config.yaml
attn_scale: 0.176
init: "normal"
init_std_up: 0.014
lr_mult_down: 2.0
dataset: "wikipedia_en"
Each number is 128 + 24 x the weight over its row's rms, rounded and kept within 0 to 255. Layers, rows and columns count from 0. The size above them is the row's rms in percent of the matrix's.

# layer 7 attention value, 384x768, rms 0.0908, rows 72-127, columns 32-63
size [ 99 105  92 105 100 103 101 104 101  99  97 105  98  99 101  97  94 103 102 107  94  99 107 101  97  93 100 100  98 105  98 100  90 103  98  99  92 105  98 103  99  99 110  98 105 100  93  95  95  97  98 100 104 101 103  91]
[[127 127 108 151 152 138 170 128 158 138 140  90  88 149 138 124 117  94 126 143 143 106 115 113 177 159  95 118 154 134 139 120]
 [138 120 156  85 136 118 127 134 152 138 132 134 149 150 141 136 148 155  86 152 129 108 116 141  74 124 124  71 145 131 169 125]
 [120 125 147 144 161 151 149 154 146 138 123 140 115 127 121  85 133 107 123 123 124 130 147 176 131 116 150 120 134 154 105 146]
 [155 150 117 155 155 103 126 149  88 149 106 141 159 143 113 174 109 135 157 140 136 155 123 121 171 102 125  89 100  95 161 130]
 [ 98 108 105 115 139 141 120 139 134 151 133 159 138 114 123 167 173 141  69 136 120 153 145 116 127 126 115 123  83  96  65 144]
 [136 128 161 130 121 174 126 108 123 118  92  95 133 111 124 124  63 148 134 152 136 123 165 135 103 119 125 128 121 140 105 120]
 [112 166 104 130 156 136 138 159 129 143 149  80 153 118 153 125 111 116 136 129 125 189 134 136 124 151 119  94 126 133  93 159]
 [110 129 147 122 138 125 144 123 109 131  85 131 124 114 129 140 123 115 117 167  88 104 137 169 107 153 149 131 168  76 143 128]
 [144 133  95 137 124 115 133 121 159 116 139 145 147 111 185 164 127 152 105 119 117 110 107 111  93 133 117 118 142 122 134 160]
 [125 147  90 100 112 155  77 109 104 107 112 120  97 124 139 123 115 175 164 138 113 132 168 149 165 128 117 130 154  91 128 101]
 [140 124 122 152 140  81 116 145 127 152 127  92  70  99 146  72 136 140 148 118 132 107 148 144 161 104  80 109 138 156 128  87]
 [119 177 100 103 131 130  75 111 146 166 164 171 104 101 110 129 153  95 123 120 114 152 160 145 128 129 111 106 118  85 116 110]
 [135 149 117 112 128 142 139 127 167 129 111 135 191  94  99 191  78 143 111 177  87 163 199 123 101 133 109 121 125  86 121 154]
 [130 110 122  84 122 118 134 108 132 136 114 104 153 128 101 110  98 133 108 155 156 136 101 110 102 114 136 116 171  72 128 182]
 [141 144 127  93 163 160 104 107 149 142 114 129 179 135 158 122 150  75 160 131  78 131 170 174 112 114  90 125 134 118 121 180]
 [156 142 126 100  99 136 110 124 114 156 132 154 156 154 115 126 105 136 106 125 114 192 142 139 150  84  96 147 126 128 152 100]
 [125 124 139 121  98 127 152 143 111  89 132 116 109 115 124 121  94 178 121 137 121 111 101 160 174 130 143 133 139 138 133 133]
 [127 126  93 131 143 128 156 141  72 116 102 114 102 117 127 147 108 171 160 119  98 101 139 119 108 170 154  80 117 129 110 105]
 [ 88 126 110 119 164 103 147 119 111 149 113 143 150 138 154 114  96  97 142 125  99 157  95 121 129 172 114 137 108  78 124 128]
 [167 111 120 110 164 163  86 130 106 101 115 165 144 111 132 147 118 121 125 124 110 124 177 126 129 132  87  83 115 106 152 126]
 [ 99  99 146 122 100 101 160 115 159 160 113 147 137 156  82 127 159 118 135 134 134 125 169 181  83  93 175 147 129 113  92 127]
 [109 135 121 120 162  84 141 171 177 168 141 139 139 120 150 128 135 157 143 159 146 123 137 179 127 135 125 139 125 152 131 116]
 [122 138 149 127 120 123 131  97 162  96 135  96 153 112 122 124 136 137 111 137 123 117 142 134 113 165 131 155 145 107 126 155]
 [139 112  98 153 100 147 170 135 106  85 108  43 187 154 153 119 153 114 135 138 100 143 116 126 161  92 140 170 125 216 118 117]
 [148 191  96 149 107 160 144  82 152 105  98 120 163 130 157  98 129  96 128  98  87 135 121 175 167 112 130 133 127 126 121 123]
 [184 199 127 160 119 130 123 173 135 120 136 141 163 166 127 142 123  87 132 125 145 106 164 138 153  72 122 139 182 108 135 100]
 [123 117 114  96 192 126 137 167 125 131 144 140 125 142 104 134  91 121 153 110 136 145 156 131 124  63 133 105 142 134 133 123]
 [118 143 150  95  92 148 108 128 134 146 160 143 124 179 118 129 118 118 140  78  82 109 111 131 105 104 171 136 119 120  95 147]
 [154 176 155 153 111 134 112 134 125 143 122 142 114 133 129  83 113  99 123 138 112 130  94 156  95 128 144 125  77  94 133 126]
 [135 122 125  93 101 115 100 181 119 158  90 158 125 126 110  87 108  91 197 124 141 106 166 146 135 125  69 112 109 100  94 113]
 [118 123 113 123 167 134  98 150 145 116 135 157 111 143  56 149 115 135 117 159 130 101 192 131 125 102 128 151 165 150 102 185]
 [177 115 116 144 126 111 138 100 109 150 122 121 106 135 100 115 171 199 162 123 120 148 102  72  99 139 150 101 140  98 120 118]
 [140  98 150 106 114 130 159 131 126 121 164  78  96 131 126 135  95  90  78 112 154 154 116 159 112 151 118 154 129 108 111 167]
 [137 147 153 121 115 120 126 148 118 152 129 124  95 128 148 129 127 148 176 142 116  77 141 133 151 136 142 166 123 105 151 116]
 [ 92 131 122 127 128 142 136 153 122 137 146 120 153 130 103 134  78 110 147 133 138 171 128 125 140 117 123 155 115 144  97  99]
 [165 154 145  91 137 110 122 124  83  79 152 150 105 115 113 138  86 152 129 109 118 151 131 118 149 120 128 131 105 133 110 166]
 [ 87 164 138 160 155 128 118 137 135 170 111 189 117 140 126 103 127  96 115 138 151 112  93 134 130  86 143 141 136 123 136 151]
 [ 86 154 136 111 118 137 125 111 169 147 131 126 121 126  97 164  97 128 105 129 159 115 123 106 115 124 142 139 124 152 160 139]
 [123 143 112 106  97  92 123 150 163 117 103 140 116 103 115 110 120 125 159 131 130 124 144 147 161 130  87 134 115  52 118 172]
 [160 141 111 117 104 122 132 142 128  86 112  60 127  78 164 100 136 116 142 156 138  97 135 148 118 106 174 143 160 160 135 132]
 [146 129 181  78 131 122 113 176 110 124 161  97 138 102 102 109 117 148 158 183 127 129 119 162 163 137 172 112 170 143 134 119]
 [152 111 164 101 133 112  93 130 124 116 124  95 151 107 154 140 130 112 136 133 120 144 113 134 101 126  90  96 133 134  75 123]
 [128 137 107 129 173 182 121 115 148 157 139 117  90  97 110 131 157 131  85 108 123 140 136 121 151  91 117 108 115 126  97 144]
 [152 132 104 112 155 107 150 118 127 145 120 145 152 138 140 175 108  88 145 113 137 126 157 126 144 136 131 124 100 128 137 165]
 [ 81 119 154 153 132 152 101 125 153  70 170 128 130 109  99 137 116 142  91  84 130 125 113 131 129 146 137 125 115 135 127 130]
 [117 133 157  84 122 131 175 123 145 138 122 146 139 134 133 144 141 104 103 122 175 159 111 135  91  94 116 130 104 121 113 119]
 [ 88  98 120 120 116 118 102 123 119 140 137 108 120 105 157 167 160 134 128 114 169 129 110 178 164 132  54 160 109 141 128 142]
 [128 110 170 161 121 101 102 136 137  97 118 159 122 117 150 132 196 170 151  77 159 156 163 118 177 142  95 145 110 136 126 131]
 [177 137 136 105 137 132 101 160 104 131 125 125 138 115 161 132 145 135  92 115 133 144 100 113 131 132  86 143 138 133 132 127]
 [138 153 175 127 156  87 180 126 135 117 113 131 149 133 121 134 120 131 125 150 111 134 171 136  88 105 142 158 167 144 123 101]
 [140 128 138 134 130 116 138 109 134 141 149 116 154 106 164 123 123 133 101 120 110 102 128 143 138  93 108 133 145 141 149  99]
 [110 153 121 143 109 150 135 174 172 127 128 140 125 162 114 123 146 143 149 133 127 106 142 116 114 167 125 116 109 111  83 126]
 [117 111 139 121 119 162 141  98 139 111 109 119 133 111 117 121 110 143 150 109 131 104 126 134 120 112  91 149 109 135 189 144]
 [114 113 129 129 118 122 153 137 156 168 146 171 136 131 118 122 163 158 169 150 139 134  94 103 119 105 138 114 129 131 116 179]
 [178 117 112 118 134 110 130 141 106 151 110 165 135 124 137  90 122 123 142  98 139 139 124 113 131 131  78 149 154 126 112 133]
 [119 108  96 107 107 142 154 143  91 108 126 147 209 113 126 139  45  94 114 160 135 102 156 150 144 118 132 141 136 146 117 104]]
# layer 7 attention output (transposed), 384x768, rms 0.135, rows 72-127, columns 32-63
size [ 97  97  95 102  95 101 109 100 101 101 100 105 102  98 101  98  95 100 104 101  95  99  99 100 102  99  98  95  98 102  99 101  94 105  99  94  96 103  99  98  98 102 104  98 103 101  94  96  97  99  98  96 103 100  99  96]
[[135 149 174 152 117 125 119 120  98 113 109 100 151 113 157 101 136 162  99 103 105 124 123 165 108 147 174 153 124 129 144 131]
 [182 125 139 119 125  95 109 143  89  71 132 103 144 149 118  66 165 147 141 145 198 174 103  98 103  95 101 126 100  92 129 140]
 [134 120 114 115 102 150 173 151 139 138 157 121 162 128  94  98 126  96 163  91 112 157 115 160 114 155 111 160 126 151 112 154]
 [ 90 122 113 190 108 102 155 120  90 146 116 168  87 138 153 132 105 136 119 134 140 105 125 131 180 129 100 130  92 106 132 133]
 [141 131 118 170 162 189 144 112 160 138 121 142 162 144 118 168 155 144 122 122 172 143 111 113 104 117 133 155 111 130 188 181]
 [159 124 134 149 155 113 158 133 172 144 147 150 132 122 157 137 147 138 144 103 151 153 166 140 143 162 149  93 103  96 112  85]
 [135  86  99 123 167 134 145  74  99  71  70 115 161  85 130  78 181 111 110 110 106 142 117 134 139 122 111 170 176 112 151 166]
 [104 152 119 148 161 157 160  98 163 148 106 122 127 130 163 135 118 121 102 156 149 118 101 124 205 144 145  92  78 101 131  99]
 [149 118  87 133  88 152 124  98 132 173 156 116 115 155 103 180 137 103 146 115 135 135  94 151 139  96 149 173 129  98 116 142]
 [137 124 121 134 100 139 124 129 146 110 161 114 114 106 145 122 145 123 164 114 114 144 182 149  98 160  95 125 146  81 119 108]
 [125 121 117 126 152 122 153 118 169 115 112 148 136 130 140 127 109 173 161 104 140  91 107 164 100 133 130 127 130 139 107 151]
 [109 106 121 143 104 110 168 129 150 114 152 103 169 106 141 154 143 120 148 103 123 109 153 116  98 143 114 101 169 118 121 136]
 [142 115  86 150 156 142 103 118 117 144 134 129 116 116 193  96 156 130  75 149 111 158 107 147 181  83 147 124 141 125  72 145]
 [102 133 145 125 172 124  99  99 159 126 121 116 119 125 134 168 156  85 162  85  94 130 141 121 147 174 148 119 164 145 113 107]
 [193 123 121 125 106 112 140 144 125 148 182 139 133 138 141 106 134 103 118 111 148 129 132 118 141 182 132  86 104 118 160  86]
 [ 84 135 154 129 111 100 100  71 125 169 142 124 105  69 122  99  66 105 149 129 112  78 139 101 158  77 151  56  64 144 114 120]
 [109 157 173 117 155 148 116 159 105 176 101 106 131 146 144 119 123 142 135 163 163  82  86 135 147 122 142 170 135 109 130  96]
 [140 148 166  98 160 199 115 131 154 147 116 115  81 155 180 115 153 118 124 128 118 127 122 134 120 147  83 118 136  95 130 102]
 [129 151 135  89 148 132 109 102 113 164 144  95 112 126 145 145 121 157 150 136 114 121  54  95 165 111  98  72 102  97  90 135]
 [148 137 102 124 141 140 125 126 118 120 109  88  88 103 100 120 139 147 156 109 121 123 145 111  97 119 126  59 116  58  89 116]
 [135 118 111 125 171 166 136 134 126 134 121 142  86 126  93 140 146 117 109 126 140 106 135 144 151 137  86 108  87 116 158 102]
 [ 70 144 131 144 144 145 145 157 148 116 127 132 149 172 115 174 152  86 137 126 131 148 130 112 160  98 191 110 130 130 174 133]
 [114 105 145 162 162 155 175 102 104 162 137 157 108 126 145 122  96  64 124 125 131 125 127 125 121 110 149 150 130 129 112  79]
 [ 84 108 134  89 120  99  98 134 137 124 136 126 152 110 126 114 122 111 112 135  94 129 143 103 126 150 126 127 133 145 114 121]
 [144 129 145  96 147 160 162 137  90 135 149 122 164 146 127 140 101  85 142 127 137 131 141 168 110 112 137 130 113  98 113 151]
 [127 145 158 128 125 106 148 134 112 106  86  97 156  85 117 115 140 133  77 160 116  90 141 167 130 143 136 113  96 171 104 111]
 [133 149 133 116 100 147 114 137 150 107 143 160 148 141 122 113  84 104 120 121 132 116 124 145 152 107 162 111 152 140 117 115]
 [119 114 114 109 109  90  82  98 157 124 149 140 146  98 116 118 118  96 128 117 129  89 152 130 128 136 127  70 184 127  99 145]
 [153 141 157 121 148 108 111 104  78 139 124 151 131 131 129 146 133 144 148 154 163 153  86  97 115 147 140 106 105 114 134 113]
 [119 180 144 151 102 137  71 105 164 156 152 109 140 161 124 101 159 126 161 133 147 129 111 133 128 130 123 143 142 135  84 154]
 [154 139 147 150  68 178 154 155 117 121 128 137 122 137 179 156 129  74 146 167  88 139 130 151 149 185 147 120 157 102 144 108]
 [145 120 142 109  96  81 108 123 133 106 143  87 133  89 135 109 113  93  60 116 158 153  94 138 136 150 123  92 135 142  84 143]
 [139 133 111 110 142  97 133  86 145 123 129 175 158  78 152 117  90 101 149 123 110 135 123 119 169 134 127  91 145 104 168 132]
 [121 135 151 145 146 102 109 116 119 116 103 126 103 119 123 145 145 134 134 154 107 154 115 126 144 146 128 132 137 157 144 106]
 [122 123 154 156 135 138 133  99 122 187  99 102 193 148 125 105 140 112 120 132 142 133 134 127 124  83 115  82 159 134 111 133]
 [123 171 147 141 119 105 130 125 165 168 123 137 107 183  83 122 164 134 125 118  94 105 159 115 169 135 119 139 146 121 169 100]
 [126 113 150 135  85 143 188 142  96 126 172 129 142 128 109 164 139 151 148 160 138  99 108 115 176 105 102 121 115 131 103  90]
 [124 101 105 115 113 113 147 120 171 151 118 135 120 128 138 132 131  91 107 112 144 160 127  96  93 139 117  85 178  98 116 146]
 [151 137 120 143 106 174 124 114 111 138 117 101  79 137 143 139  96 141 107 127 137 156 133  92 106  84 145 150 181 162 159 121]
 [169  86 116 129 134 155 124 134 136 102 128 104 124 142 144 127  69 119 102 118 152 169 134 146 137 127  96 163  97  96 166 123]
 [ 92 166 155 146 152 117  94 139 125 118 151 150 136 161 124 119 156 124 142 110 117 100  99  94 166 100  71 140 140 106 137 155]
 [123 138 176  78 128 112 179 148 108 137 123 143 107 104 105  84 116  76  84 171 135 113 116 132 122 143 125 131 109 128 107  79]
 [ 80  93 126 189 101 116 120 109 135 138 109 121 130 151 133  84 176 109 117 133 114 115 141 101 113 181 173 136 124 161 158 122]
 [143 108 116 150 111 124 147 107 143 139 115 135  99 154  93 131 107 122 128 130 129 151 117 130 153 113 150 122 125 122  68 143]
 [138 125 116 126 174 129 127 111  83 151 119 162 127 153 153 170 149 136 144  89  87 118 154 128 134 160 152 143  83 119 144 133]
 [190  84 165 115 126 150 189 107  87 105 122 211 179 114 136 126 127 153 152  92 132 135 171 117 144 107 101 130 161 172 141 141]
 [125 157 107 133 131 130  66 121 128 139 149 140 144  61 164 142 109 118 161 157 111 142  87 143 132 206 144 118 128 123 113 146]
 [106 142 143  86 186 117 170 100 143 163 117 127 123 174 113 100 137 168 107 161 126 160 139 126 137 144 157 117 126 129 153 126]
 [122 154 111 128 135 161  85 104 138 102 126 109 139 182  89 117 175 141 120 139 131 160 108  62 132 122 143 151 144 160 134 150]
 [163 133 140 113  96 119 144 122 145 145 111 121 131 144 104 101 159 179 124  95 142  99 116 130 152 129 112 122 136 145  91 115]
 [147 131 137  96 155 139 130 115 137 126 122 124 143 105  94 139 140 119 114 178 118 133 132 141 159 120 130 103 142 140 107 105]
 [149 125 107 127 147 118 137 116 118 112  84 105 141  81 171 117  81 143 172  94  59  88 128 158 219  60 129 130 145 138  86 131]
 [ 92  99 118 102 153 126 170 136 114 129 136 117 136 122 126  99 116 178 129 124 143 149  98  83 140 119 156 150 114 131 125 109]
 [108 147 153 104 170 113 123 126 108 158 111 145 116 112 153 115 162  97 135  59 130 124 145 127 155 134  77 135 107 135 124 159]
 [118 121 119 122 146 122 174 164 130 130 154 124 117 128 134 182  72 126 189 148 136 124 144  97 108  96 101 158 105 120 136 159]
 [145 150 105 151 147  96 101 102 123 114 115  94 106 110 141 142 114 142 157 138 131 113 103 124 152 159 147 105 126 115 129 165]]
# layer 7 attention query, 384x768, rms 0.0861, rows 128-171, columns 32-63
size [102  88  98  89 116 117  92 107 106  96 101  96 100 102 101 101 102  96 101 104 101 100  93 103  97  99  97 106  98 100 100  98 101 100  99  99 105 104 102 104 105 103 102 101]
[[150 114 151 150 101 126 108 151 119 125 139 139 137 133 162  70 154 113 169 114 126 135 130 189  66 114 155 120 171 136 142 101]
 [128 132 139 130 118 127 149 149 102 108 132 119  75 107 129 161  66 133 166  88 137 110 138 100 114  98 112 124 149 129 135 134]
 [139 127 141 122 149 123 138 131 144 140 125 151 151 116  72 115 111 112  99 166 135 121 107 124  90 142 137  60 177 112 173 157]
 [138 142 132 117 120 137 139 118  89 119 114  91  96 124 134 153 126 116 152 105  74 117 153 115 138 142 114 121 144 144 171 125]
 [117  90 138  95 139 153 116 138 105 127 160 139 137  97 154 165 131 178 115 104 119 111 128  92 124 145 160 106 156 145 123  96]
 [ 92 100 140 110  91 127 119  77 141 143 150 135 111 174 158 170 181 105 114 103 132 135 147 111 102 161 143 113 141 146 125 150]
 [108  71 142 126 141 107 147 158 144 145  99 155 127 130 146 131 143 142 132 157 128 142 112 131 132 148 107 109 136  78  80 118]
 [159 134 124 126 110 110 162 138 115  92 105 138 113  85  94 128 103 140 129 113 114 116 155 118 151 123 142  99  87 134  81 115]
 [ 85 102 151  88 129 136 121 165 109 102 110 129 137 157 150 143 144 133  68 122 152 143 133 117 115 114 110 103 125  93 164 107]
 [134 136 160 180 111 134 135 157 116 124 128  86 108  96 109  51 111 135 177  98 121 114 132 119 111 119 151 146 113 160 122 141]
 [113 134 146 149 160 119 146 160 152 117 105  95 147 134 132 128 155 114 110 158 132 125 149 114 146 101 153  98 110 164 152 138]
 [133 131 130 125 139 121 114  91 164 134 160 146 112 116 166 159 158 118 158 121  87 116 140 115 121 159 117 105 133  98 130 125]
 [159 137 126 117 147 149 113 153 172 147 145 131 153 119  97 123 117 131 139 167 148 137  97 105 112 117  98 157  96 102 115 143]
 [150 162 143 118 106  94 136 114  98 114 122 114 110 142 160 129  95 172  99 114 124 154 148  56 116  96 131 150 140 114 155  98]
 [127 140 131 134 157 147 162 135 106 136 107 127 161 127 132 119 125  95 112 129 138 128 124 124 117 174  63 111 156  85 109 127]
 [119 101 142  96 114 150 126 124 124 155 106 134 167  67 123 101  96 153 103 149 168 137 170 160 151 115 147 105 101 100 163 128]
 [138 126 150  94 122 121  90 141  85 147 108 122 117 163  74 110 135 146 125 152 129 153 122 141 102 120 137 118 151  92 115 143]
 [192 112 117 127 110 124  93 119 129 103 159 146 134  90 140 128 137 137 143 134 152 111 136 117 116 130 115 106 148 128  98 114]
 [ 72 153 122 130  90 135  95 122 143 140 128 111 128 120 108 106 155 117 119 149 153 149 135 106 135 125 156 114 150 127 157 141]
 [176 138 115 135  88 118 126 140 112 175 137 114 135 112 119 103 169 140 150  92 109 144 103 149 149 163  76 108 120 102  79 170]
 [138 119  87  91 152 126  82 158 155 176 141 146 135 168 176 193 159 137  90  85 130 108 157 165 138 135 176 139  98 141  96 145]
 [112 117 127 113 105 133 104 148 102 151 106 145 111 133 145 123 126  93 146 133 106 131 119 115  97 115 135 102 144 108 147 177]
 [100 142 100 138  81 123 136 125 175 144 147 126 123 170 109 125 169 146 126 184  85 126 103  89 158 151 125 174 133 110 114 102]
 [105 132 155 118 126 109  74 171 133 125  96 121 117 128 161 102  89 129 148 145 154 118 151  95 148 166 176 139 134 117 141 115]
 [153 126 123 163 121 147 145 175 150 138 141 130 113 115 107 140 184 135 126  99 109 107 111 164 120 122 116  80 123 115 160 118]
 [174 124 151 113 138 145 134 125 139 179  93 129 104 138 149 132 111 128 111  89 136  84 120 140 121 109 142 123 117 118 121 173]
 [106  65 150 110 124 158 130 150 114 110 119 108 151 139 132 158 148 144 143 112 175 135 149 112 128 128 127 157  98  78 110 169]
 [101 170 140 134 151 134 131  94 113 163 144 124 147 154 112 124  94 164  83 150 108 114 130 141 132 106 105 104 123 140 147 131]
 [136 157  71 115 131 131 155 154  81 142 115 128 130 138 165 162 158 120 141 141 110 111 146 157 100 150 127 135 133 133 174 149]
 [ 87 119  70 107 136 131 127 121 157 115 123 160 105 136 123 126 128 157 117 151 125 167 126  99 177  89 197  95 119 115 114 163]
 [ 91  97  96 104 114 103 123 138 140 150 142 120 113  85 125 137 141 128  85 140 133 152 118 159 152 122 158  74 147 124 135  88]
 [159  99 146 153 111 122 121 100 127  87 110 123 113 110 161 183 150 127 115 112 112 139 126 106 119 128 131 177 147 146 136 154]
 [108 108 119 125  82 134 139 107 112 156 147 148 150 113 149 156 174 132 139 120 119 106 109 138  86 149  87  91 125 133  73 185]
 [128 134 163 151  79 120 119 165 102 118 141 145 152 159 172 107 124 106 174 109  96 158 119 132 162  95 109  88 120 112 151 152]
 [109 136 182  66 117 140 104 152 102 134 156  84 114 190 128 142 101 130 113 147 131 111 156 128 123  88 153 133 128 160 141 122]
 [120 116  97 107 125 138 144 155 126 170 121 125 136 133 148 196 128 125 159 109  99 131 149 146 177 134 152 115 107 127 111 135]
 [110  93 131 111 161 156 100  90 111 111 111 135 131 110 158 114  99  88 104  99 182 116 139 104 146 141 120  77 146 134 136 137]
 [ 70 149 118 101 155 143 124 130 122 154 103  90 126 158 104 103 128  82 107 150 156 164 117  93 102  97 123 124  92 135 122 128]
 [165 133 143 130 137 124 132 110  90 100  63 115  81 113 129 157 113 122 157 111 100  96 151 157 157 153 107  85 136 135 122 132]
 [117  99 129  90 155 100  87 111 143 126 149  75 124 105 114 134 142 123 120  74 140 110 153 141 120 129 135 163 110 154 112  99]
 [127 136 109 140 138 109 145 118 117 125 108  88 108 143 157 158 174 141 114 117 147 120 110 101 143 132 127 132 139 155 152 123]
 [108 170 144 132 106 134  90 123 132 128 149 137 100 153 108 126 131 172 137 138 107 147 140 115 132 132 145 100 131 105 213 128]
 [144  96  96 137 188 121 163 116  96 126 113 124 137 140 151 122 147 130 108 100 129 140 136 150 166 154  71  97  99 132 137 161]
 [124 103 119  85 138 133 114 156 152 146 123 156 114 113 148 131 144 111 157 126 146 115 142 136  98 122 136 131 106 115 149 112]]
# layer 7 attention key, 384x768, rms 0.0869, rows 128-171, columns 32-63
size [ 91  89  94  95 108 107  97 114 127  88 106 102 102 106 101  96 101  99 102 103 102 101  94  98  96 101  91 101  95  99 100  99  93  98 102  97 102 100 101  97  98 100  99 101]
[[ 92 136 127 142 158 149 135 147 140 126 140 103 146 104 135 101 164 114 138 124 124 129  89 126  93 128 124  85 138  86 151 119]
 [116 122 119  65 100 117 109  88 108 123 160 118 143 116 134 137 125 146 129 142 119 115 105 189 153 146 152  78  88 117 119 151]
 [123 101 144  69 135 117 133 101 125 117 125 115 150 102 140 112 184 122 132 152 117 131 148 115 127 138 126 104 142 147  71 112]
 [173 136 109 138 130  81 109 108 129 123 109 134 123  96 116 120  92 150 104 115 144 112 166 131 143 139 133 154 116 134 151 112]
 [145 114 152 127 137  74 145 124 162  85 117 120 137  98 117 136 107 142 138  81 128 121 143 119 146 127 137 140  76  89 146 126]
 [ 75 143 137 148 138 149 100 117 140 144 140 128 107 140 143  95 140 134 113 137 159 135 121 135 124 128 140 152 166 132  88 107]
 [133 100 112 135 131 145 131 131 135 158 126 140 135 123 139 135 153  95  95 127 178 126 159 154  82  98 144 106 113 131 118 148]
 [137 147 139  95  90 106 125 128 128 119  68 139 141 106 139 105  82 133 140 114 112 161 131 131 141 140 143 150 139 120  45 138]
 [124 111 140 137 140 160 134 139 140 135 134 138  89 120 167 147 167  95 116 138 149 128 124 113  96 108 112 108 155 162 154 133]
 [144 105 132 143 163 121 154 103 133  97 154 141 104 113 108 161 163 110 145 141 161 143  89 143 114 149 120 133 120 167 133 117]
 [102 129 154 137 124 136  95 143 116 146 140 113 110 151 110 169 152 153  94 117 111 131 110  92 132 117  91 128 121 105 156 102]
 [160 152 135 127 143 109 120 109 104 126 133 141 103  99  88 142 109 116 142 130 112 118 127 124 141 134 138 174 133 122 123 134]
 [ 75 135 139 110 110 186 141 144 102  68  99 115 116 169 160 115 162  72 107  99  97  83 125 131 129 137 138 148  98  88 166 136]
 [137 133 103 144 128 130 137 139 185 131 131 141  86 103 140 136 153 124 127 113 156 118 110 145 124 152 121 127 120  94 132 133]
 [131  98 109 174 118  94 163 143 166 120 152 130 171 153 184 119 160 167 118 123 143 103 131 132  88 100 121 129 144 158 147 152]
 [164 101 142  73 160 140  66 110 141 132 156 107 155 138 144 121 147 122  71  78 141 132  60 152 102 115  77 119 135 166 157 122]
 [130 134 115 124 186 139 147 120 134 123 153  77 124 186 114 135 126 137 109 115 147 137 116 121 144 129 117 120 152 110 130 101]
 [125 133 125  91 158 128 110 107 123  89 108 142 155 199 129 163 135 108 125  77 110 115 132 147 101 162 108 137 145 151 138  85]
 [141 139 142 117 125  84 138 108 143 101 126 143 128 180 158 100 156 109 102 136 152 142 168 143 107 148 134 179 165 134 109 137]
 [108 118 100  90 104 163 123 111  95 139 106 148 115 143 115 141  93 139 110 150 147  99 129 143  94 164 150 101 116 185 161 145]
 [118 113 161  94 103 153 129 170 173 147 168 112 166  93 159 160 105 136 130 180 159 114 117 114 123 123  95 118 126 147  89 144]
 [141 123 155 128 116 127 131 149 136 104 146 134 109 102 126 114 108 144 172 130 107 147 107 129 154 142 163  97 140 140 148 138]
 [135 164 170  85 168 116  99 115  96 137 131 141 130  56 192 145 122 163 148 153 145 122 148 137 115 135 136 140 115 128 139 102]
 [117 111 100  58 111 146 152  96 123 191 153 161 138  98 120  93 116 124 122 141 137 146 138 103  81 153 116  71 154 134 167 121]
 [173  81 146 144 139 132 132 128 126 136 126 116 134 156 130 114 112 137 125 179 136  94 114 125 118 127 126  99 134 150 107 114]
 [ 98 112 162 144 137 143  46 111 141 138 111 121 106 141 123 127 161 107 129 157 114 118 163 136 116 186 171 138 126 145 152 139]
 [133 173 162  96 158 158 152 148 119 168  99  75  88 146 139 128 169 109  39 143 114 132 156 128 150 102 124 127 148 115 111 102]
 [133 120 119 129 153 103 118 145 153 136 140 120 165 136 146 133 134 100 112 153 138  78 119 152  88 126  96 125 112 139 140  78]
 [108 119 112 116  90 145 144 112 163 119  86 132 116 104 124  98 102 135 122 151 168 141 115 166 105 152 128 111  95 118  92 134]
 [110 106 139 126 157 130 168 103  97 172 120 113 139 149  93 159 107 111 147 113 160 124 148 108 167 131  74 100 114 139 175 107]
 [124  87 128 121 138 147 122 107 145 127 184 138 167 156 164 119 132  78 118 117 137 134 173 138 109 126 143 131 111 133 123 121]
 [131 138 127 135 188 165  98 115 152 200 152 120 120 143 120 180 158 116 123 132 154 168 210 119 121 138 111 154 158 143 126 112]
 [110 149 157 141 129 126  94  91 120 146 120 106 125  95 160 125 126 124 172 128 152 131 130 118 115 154 118 169 138 125 174 137]
 [ 87 156 114 164 138 115 108 107 109 116 177 116 137 126 121 136 125 125 122 129 130 178 126 138 106 141 130 142 109 134  88 143]
 [129  71 114 148 125 178 121 115 147 120 131 152 135 103 133 100 112 173 109 112 135 123  90 134 115 101 138 122 123 127 103 123]
 [138 130 132 118 146 103 144 167 163  98 128 106 124 162 133 113 127 126 127 147 129 123 132  83 121  95 110  86 124 155 103 154]
 [154 123 114 123 102 169 152 110 119 130 126 173 115 104 124 158 112  90 144 134  86 117 150 105 119 176 136 153 139 131 123 127]
 [117  81 164 102 119 131 153 119 144 100 146 142 111  80 145 139  93 164  79 114 155 119 140  70 135 134 144 111 122 127 101 143]
 [ 75 153  78 147 138 113  99 126 117 102 160 167 133 122 117 143 110 125 112  96 150 126 112 154 131 151 104 120 183 114  86 154]
 [132  94 164 158 151 110 133 131 108 118 113 116 143 129 152  50 111 108 160 108 151 131 100 133 142 115 187 123 141 104 143 114]
 [ 89 140 143 113 132  89 149 139  90 112 159 147 154 132 138 104 109 154 119  85 162 107 148  88 110 144 174 110 118 125 108 158]
 [157 123 111 116 126 162 119 137  85 116 122 125 121 149 145 120 166 173 101 117 170 142 116 155 126 125 122 101 142  94 136 138]
 [119  95 142 157 119 116 111 136 164 142 137  94 156 119 122 161 102 102 101 137  91 135 137 123 165 161 116 143 140 126 109  98]
 [140  80 109 168 112 111 128 122 128 158 115  98 144 126 176 169 153 155 139 148 107 115 169 145 169  96 145 109 104 107 150 133]]